python train.py --n_layer=12 --d_model=192 --n_head=6 --n_kv_head=6 --activation="swiglu" --norm_eps=1e-05 --attn_scale=0.177 --tie_embeddings=false --parallel_block=false --init_std_qkv=0.0467 --decay_fraction=1.0 --decay_shape="linear" --batch_tokens=65536 --dataset="wikipedia_en"
Each number is 128 + 32 x the weight over its row's rms, rounded and kept within 0 to 255. Layers, rows and columns count from 0. Numbers have three digits each. The size before them is the row's rms in percent of the matrix's.

# layer 5 MLP gate, 1024x192, rms 0.0649, rows 83-116, columns 128-191
106:127184113107129142166082179125158117072147070187197101128106093190167128093180104119192091107069090150115141178141170094152135177155124089159106119144129083176138159135087112179111071080155111
099:177062163108130100129160158107057112057108156132104123122187148163122137224166083099150150127119184142108152095165104109093143067062110151076089085131125084140120135095180186120070110138165143
099:134115135143096125176173104146150156099141156123038093219165184182126113147155147143122134171113122075085109147205058126120164126099085097136108143122152163153133092120130101080113105113125153
115:193083191111125093094088086169181175108103134154061058121087065072130086118085152157168085152135058195110104146095150121081119161081128131142146171181168096108132158137138128107096139149094134
101:122064135126183133107123139149119110150079110092156145110153141100169095154142174114098124153160126141058163089097130087057153157168142111064166130082132152137152172101179111202107137139099132
102:210140119095158136123124082125133105132144122154211141156146110202106144046163104150187129134145138145102152117144097131140150134086131085125079154163103173135082103163106110122172128095075164
097:098118101160167142127124114084160103150103148152160156146100094120076146186079098061138165117184086148134130087090170131147122174139092126114101076103186124075105105108114111094136112089167193
108:088089171164118118103158110151108118142174072160180110127157150139151123148086177109117175106123092112089102122117085127120097133137179118152135093057092100084110108127109115129142111168109094
121:138105126142155086174154175118141149165134090068156049116096168090121152111127072078171110122123137130106123121106191099139102038113108144121081125185076105126110170125176124151081117106157115
096:098167100166107063149111102164138115147122147149132131102112099127123168116158150165129143076112109215111122189089159171157099143165189096104151143065126147082095176140164121127103086152130118
101:100132147119132233080143119129196158140066117119140166141099142090123203125113105109222169054157119160160140169117109122060116177076093081078133149122151072123110143128146114165139108125175177
103:090100173075116117167144125150117110110131072117116116088192075137191108089150103095102105133121155169143100137114114094195109175093120071095101092143187112157144131108065143125059095181150117
099:092174123128097143102113142122106173091134140131138079138105102126140135110124140063165155085162073132129155135119157133195042085141132128136137136070060170142110147141149155155141125110116181
108:081153193159122149135131190181167161133164067131073121182114073160154140116179083112155156152134121133095144125146162144143112129127105110081105125113152163143129059166130128108126126087106086
092:127060129157195096153101152105132049099139127167172126100192142130148097093134139056117202125132115104113111114167133141129112146112138150182163126150122106129154098161081140095166142143164113
092:139145077073121089153140107137146108161076170153147096150197144122124113134117131159153137111107130112086093125123116151207164164130149190050086176108175143145101197138052154143134199099102127
100:232096108127103105146159122132176121133131079159153117148144098135117139140081145150109131133108117183127124066116155161116107132167219157130122122115196160120142100049137164139088160183061164
095:058157126084067063125187055133120097145168145103123131146140109138137095119145103165176161107109108085191057064168153144149090144151093155132038152091158173096100110152139179103158200157178182
099:090166148151078103110070072112122143149119119158110112061191145137121084075153141160098115148148089101117144127147082171123146122147083163125155174108063151116131189140111095138121132143150161
095:161184151136192137137138148143112146166144143087055152055182094109118088119118138120123090160151191187111104095084129091152113144192085109171137131146164142153115116155052137123164128081076123
111:134121062117120119104183133115134136072139113156092092122123161110092125058101117113095135089140099170169099183149150164152112093132108102191112140109140106130190149121129149128193109115140077
127:151139107137112159127080081134152097190152065082122170124197131130140081082150067138116138141147120082081094173140155139057160130136119159182107143155137148121123142172122036106125129129142141
098:174139126161144131178139086116133103150101154113095144187150144153103139138123115109150103104108106115100119097103179130138099092121153157182059195145110125141181135143112128114144167089100143
099:121077120192137101078132128090166105135119168209132087240156117102088159148134088124109146125155188069195130128132167089116198128105132129105141147127164196163085093156052090138137169112135130
095:116081135084120137143131122162128137078149154196171089179137085128199121125129174091138100145109111143144124120137099074147114114039144137215102134080166082113080129127142124074095077113131154
095:157141118100172094093109134087140140135107075164158069097097098146067141118110105150092138176217175160115175178116196131173102088177137125093127130082119102140114106172203103135134138152154091
107:144096155155166129153158115209100131194153174191102109081198126166127157129098123117101156122103055103076180056132136107142150210120156246114124140121146109172185185200147154088150100145121075
090:167098106127076122095122168132157150098090096118105180142104098162148144149123146159111175092119156063094154122138113121138118151135131107151087133043114154087109130141171107162078160117161060
096:126107156200173165125138069111060120147114139162132169159100145148150132149121138099066095117105163048082134159144192145155129067158171066148125159110096144109063152119114160135113112057097130
109:136126108178194107141140148099125132130096088095118083141151110095163079186182079107131140172119074156119118143122155134149150164128201148162185176095171152097131122131169121104112100120126100
096:159087110104121106193161176124114151147140169153156118195092172159141071173087096101064079067138104139105132131141109130134102103116122112140078126158102113142152125174130160110161113166076138
097:091088166122079094142099138113188053150136177128089119123104118090094142150083151109146145066163113052108154110123115102128198134114121093098147124111194170129126132104118098124129128159084124
101:166172106085177107105112184176084125127140103084085106096159154157164130124162113186116134202152035091116161141167107135152124073142125113147114135150174084097181182121144154192166136132130142
105:147164177111124107143157127129134079131175163120118091102158102123127109121122100140140177143164178120101170125167057133118136086120120078136116094146112150104207125117109121129122114131170149
# layer 5 MLP up, 1024x192, rms 0.0686, rows 83-115, columns 128-191
104:133109220087112118157174049146184183112098131126124092155121141195123094177143125122139046112097131129115084095121188104101195128114150100158151070145127147100107108155170094101105172153125119
100:126108168083087160136135073121136107079097130164168179173180150185101125129148115172113120155186125150077182157146169125121145075081100086136148145109107148116051109121123128037123126120133166
100:180122139117134120175142162116097148144121106155135112114159082105131123116125089157146136138116112133142165113087040135149161135109085157136090099145127072168089101190097169141126099100124165
104:097160155081185128144101105115173100124153112125130105102108146160110182100175086145149126084119093138099144211194169156110114091139128101171157192116153143148117136109129094161162139137172123
112:115116131086136146155134151122139146170081190100099111115128099138081145102104168145163127126147169125184142125132192136141104119140070141104119142132121118094139115120076118182110167116039128
108:084154174164133157196092122143159122099114112118058181127124144156126102182119130136172162104119078086132204100084083113121109118128185138161160038141091114133123147163175128056075112138107107
091:076139114140074124171121091128122089166084175179176154162076106095118113229127146124105166123138059154129081138127095075139113106155133129124130113091154124158134095156136150153149118127169173
107:080121136128101089148153096170128145149076141144114088132097091086121109092111173164134133141105186163140074122055127111122079164156117195170171053118125122104149168192151134079162162170158113
120:093154179082128168069094158155128191123131120153125194099166080179144116130089138157125111146114102176115137165120107138203161077212144117193149099072172111074120055136129164105110141181125124
096:161117158139150140127117143107133120151177132091116137151113138086140094154174087166092157091072097099083099144087170120129139122104116134136110158154159192138039208184095118145174158124123098
096:155212131169229113119126159192112076155184070198130140124148166113131154223091096139121150094115213116162157141106156117098100148158163104151110149133090188097197135101131117120102111067093135
094:151112076069115115126125115044096165128053124095140107128139109133119103167127111169087189149149126163151152117069116118157077116162120115143108103174158143114118128102129132127122083109103174
098:152123142095070132101092130136157141111133149127072152131119135171093142118105103093144201063145143192130104154130114156158121113117110111121164125109062106101115061088207158066113155136154087
119:116046134151153086097068096111165132099139108153115143167109170134119137132121119070111163066172143110154171193153084116115141164106178109164169171085113169128146159143118141106147126139080143
098:130145079147167177121160139131128109134153183104115102159131080161120065141113111122112052074161150220183115171099130118109140171163143127115138142151197109140138172157140140056054079101103119
097:099139132157084118073223125120114140110129166096171112150145121164106087077129144155135190118142082110148133149107077126175101138119114174149139179124153115125106116085114197103117120136097127
099:100133147161071156090163127135186060137125145188162130125137144104126104146116077101129094107110112111159167177165137130177187131184147163133139088145150174152184100122151114054121124158108127
098:179140103162035136113177153082092125123103126160107170134113188118110099132180192076128128162110097047087185096093129126147136103087126167119155158109149156121147167172099126148108104127117104
094:096187117164138100168118215141086171068144102137125115159130152135119071109148143092138124123111152102145114134143144114156151113076160141159055119113038129153109090160114109158123109183116070
101:128136115147164103086113163130122103117196102154148136156078128091133119135178143154073174090093164024080110121133163158072135161105181112122095154158162097118106159146089147159072152156094144
102:112137136100136097151108126139109121189135184154107155078147173129155148137097094095148105108142090065128125129110137105165171049133165148093090179139159109135196189059100116097108184139146137
120:080157137122118110123155186162176114115079152158107197098162105109110100163106056101115103140148117104129098150140155108121128128129052111167149137194148138116080115151120102122062135096172130
101:109137143112150136085123135129147079190067162157135067058144117073124092133147137142128151147128172073125136145154148106170155170139122176100163137110187146147073141128126123046114083095132098
100:156154111143101108154094125151139122126182126069070094134115111131119088169160052164143105127104137175128139171152142173150167180149114094150107127076137113115159148138094113155145156106116077
111:086129169143183162106141098082178126090089038110103155148113158106167103158100135136116163165158134136124130170111115159122059064207112156124232116126123129191145105104156180085147153091115163
097:149120140150095148089146108120097140125192120088214114156141090105146203135139104092120169171166105114096089146090105119110125142144098096150119105126125097112110139141114149095084167130178107
096:143143117164106163158196125161132089142161086080135132178145146167133153145120154116104175068103109071162160160127142134124109224118130185150149119111066092118146169148167095114129084094173098
083:132162169154111116136153144148073121102171142181093175150150064135092180117108112096187189099116146085131073137140155127137111070167096080139172132166128121159148106094106110127127099130087113
098:126149097095121172104113191169128102149193088169143122111123149149105115133114098168163117113146104100144125141187144068204149148128071110081148144109125121154138142209117110111152163125186112
104:085112097158175126132107091166121182068106072117126149166137113167072074126125147048133142173146115167173149126110126142108129156072114150128116159105106110135127113122125147111122113106175136
093:115165112151074164152155128123149166141141109122153135143113149114194057131141159111190069147108113122114183069123178074180124145136195097116113139141109151155150153128119074089126095145117131
090:069176122096157072158129160158120105124149111143144046034170141122098085094092111086142082102101156079185116193087192091137102146129121194136105151101134183134146078156134137127139116143119128
101:125131109197115074098130084135138088125092101169123143099184081086170152050086123117144108134127163173121087123092150133101157114110116117124121139146136120111103066142148152084099101151098141
# layer 5 MLP down (transposed), 1024x192, rms 0.0668, rows 83-115, columns 128-191
100:153161087096116159131158139126088183113150152108200110167113154129190159149117098140100121117120105132187133164156139148146153096124109044121161083106102133120103141095119106140153117157100088
095:092142169129143187076150125139097114123068160157117145105083168188115096168112138139185088105103146082109154137171130075115088107086087133121114130178121191115143122114135163144162139118147105
098:086154126086105092157121194117129159185097162078152142127094133098118110137138115119179087130126142154133095207160178174123096136200167134149114106164149142126112110100126150195126129176145085
105:115149118072156049158110146140131150078130117101087104105150175123072108149136153124146158078138096206120148137187185109152132150083116117167117129145160200177139134139097116100118138093152037
103:101149168109192192151133142160078069147080177142091146119051102170040133126068152124104139109113096115173153152161095149078161094107109081129103178179148126134121128153127132120126179134118166
100:141159159182139147130137122155129098136106115133094091069160183141062068140120136166128134111160072112135118166109059189110181144107136141108140129108133123103115103191123177141130173098099106
095:126111181136163150073146175185156178073019025107101152152107190195138125114145143161154121208135144104142180160103109137110138167151144136114116147110127194109133101094182132148130137123144182
106:095116122125076156084133107118131094099105122070177139163097159113142121117145157141090207101145071134135159095195122101117134130209140134115101161056085080164059138121108107127124123129141111
109:160158130112098122087128120109136159120120159122094145133079033107158091208141175129096127135127151135128168112143179116121167102124143096206067120086115097110159173117118131177144083164146111
100:097103189117084132109175122139135108118171120150156084102064104113161155084156142089100130155073189148072131145114090113085136119157120130132084121081140042115156083110094092075058130126159108
098:116108175164128105081126137094109117153149097117136171127160130150103124160084050172152136168113093085181128150101083164123183142088147143130143118119165121143090103112116193093184157118073119
101:197159118130135115153112120118122128132112147118178143174084086114187126160125159106155129159150141070092140078115113154147134089176160145079169077160173096085145160149107128096153136093133177
100:147102117131112145085125116144134137154157132138114134124181055121174114142127135073132132147178155160058103073097131133117096162100120100153132157118080103093076096098140125065089181157163101
103:143150162110121143126146111144138066131088130144073149124077055141092111118110119090116088121164181154156138088156098111118104135130085130188135140184123108172106086169090151131154111142158153
104:085132098109080170173112141121112110115192147212125159167133085093120160154141139171187126145121113101074124149135181168153167096120109181127113094098085059097129131148134124159087108121182136
100:149129111135172181111116094156122162132100130119091156039100165164142116173123167100120190149060156112109154125174148123170116162176147094083147122112170116086106134151155151147120133124195193
103:120126107154094151171113147080126160166120127124072175139109126116102132115122078119213155135173179179118138140173118131151177131122145140119148119185156155142132162113134185082113149157147161
098:116158140131142100056128164143192112104127142124146142145135158103132153151094126126164174111085090069124182085087116173111126121139098105100103102115122149186116160093158146171158158134145105
095:082101135134114149130108119176117171144164131113077158060169117157166170144133130132062173123130136155131126134127149060142113126131149129147108100098142191100109106173115127140137172087139125
095:145170135113100203114159120107122179156083183142087128101165143140052146112143113163182063140176183113100120129105196098146115096109115157125137100076123119150106181129099102137137115097076131
104:060115104110129076125150113162150107099145087138087174114090147178130116109171132188147138190114074154164174165122131100137126188105180130108114032159089081098161136121134138078144144145112113
115:130104210134082142190113109161168140143093097126153157101161146110143114144130131127070178124152066139100099173119167113096123107177155150132130106121130133148135144154092128093127164126164133
099:165095088157162120069097116090102099133167103104134125097062139114132109160134135144109146118176208145148116113130110164094168126105163170128121134106126081125132115063108148184174096161158109
100:105181117157132078121136071104145097117101140103101170161101080116139125138122076132142166127137100189155083075145133108062106147127122067109148139078123116127097105152149143108104123169112092
094:103127094118102140095114140140140167102213128134133176138145064144122134083157180120138135099123105125105137110168206127150155214086079130123142135095123132054110129112094158170172074151133128
097:187126123134070051084085114147089114100124141126112139145158120134137144133161159090106142125140148110089130125192217115124135084164101171123139113107111136094127125118107090099147131152100137
103:137098117159116112157189077068159092096137150117201101169079094164153129155098095142168115116138109126159121148175155170068144143132109100131089126118124113100128066050112156156122143146114182
098:143104146187095153115173078128163052169120205061201147061082086088127126152094078151092124112150146060133165142093126105162137136113102118149102177067142124087130107100118078124118142095074162
103:064131135107110165094108177140098132156139185091140125142143119113137124074160139156127103134071111046147124102099130101149112116101078102139095116153101094139092136113145164126186167143108102
104:172158128119131113153149078131154160158144109098112152107169120093165126142122164129167160138135104158076153144134114132117125121136163171175200114114195163119134092123170082150168151143124102
102:078150132034146156133124172161120181144131175179235159098107142140148152110220159163141124108091131142159137111086139119089102193111142096130117164084179133149097131099131144118103128084148121
095:101165173167129048101125100087133111074061091145144126189102150135132112144140143180118122129129092147128129129138079223134134116192153136126125121078129182132146155129151147190174135110108108
100:150123156097133125044086137135160111204105142119097149140107184126125115126137146079188123118120107115156146186117075074145186069130128134174134105096136181160145150135112171120156149158141106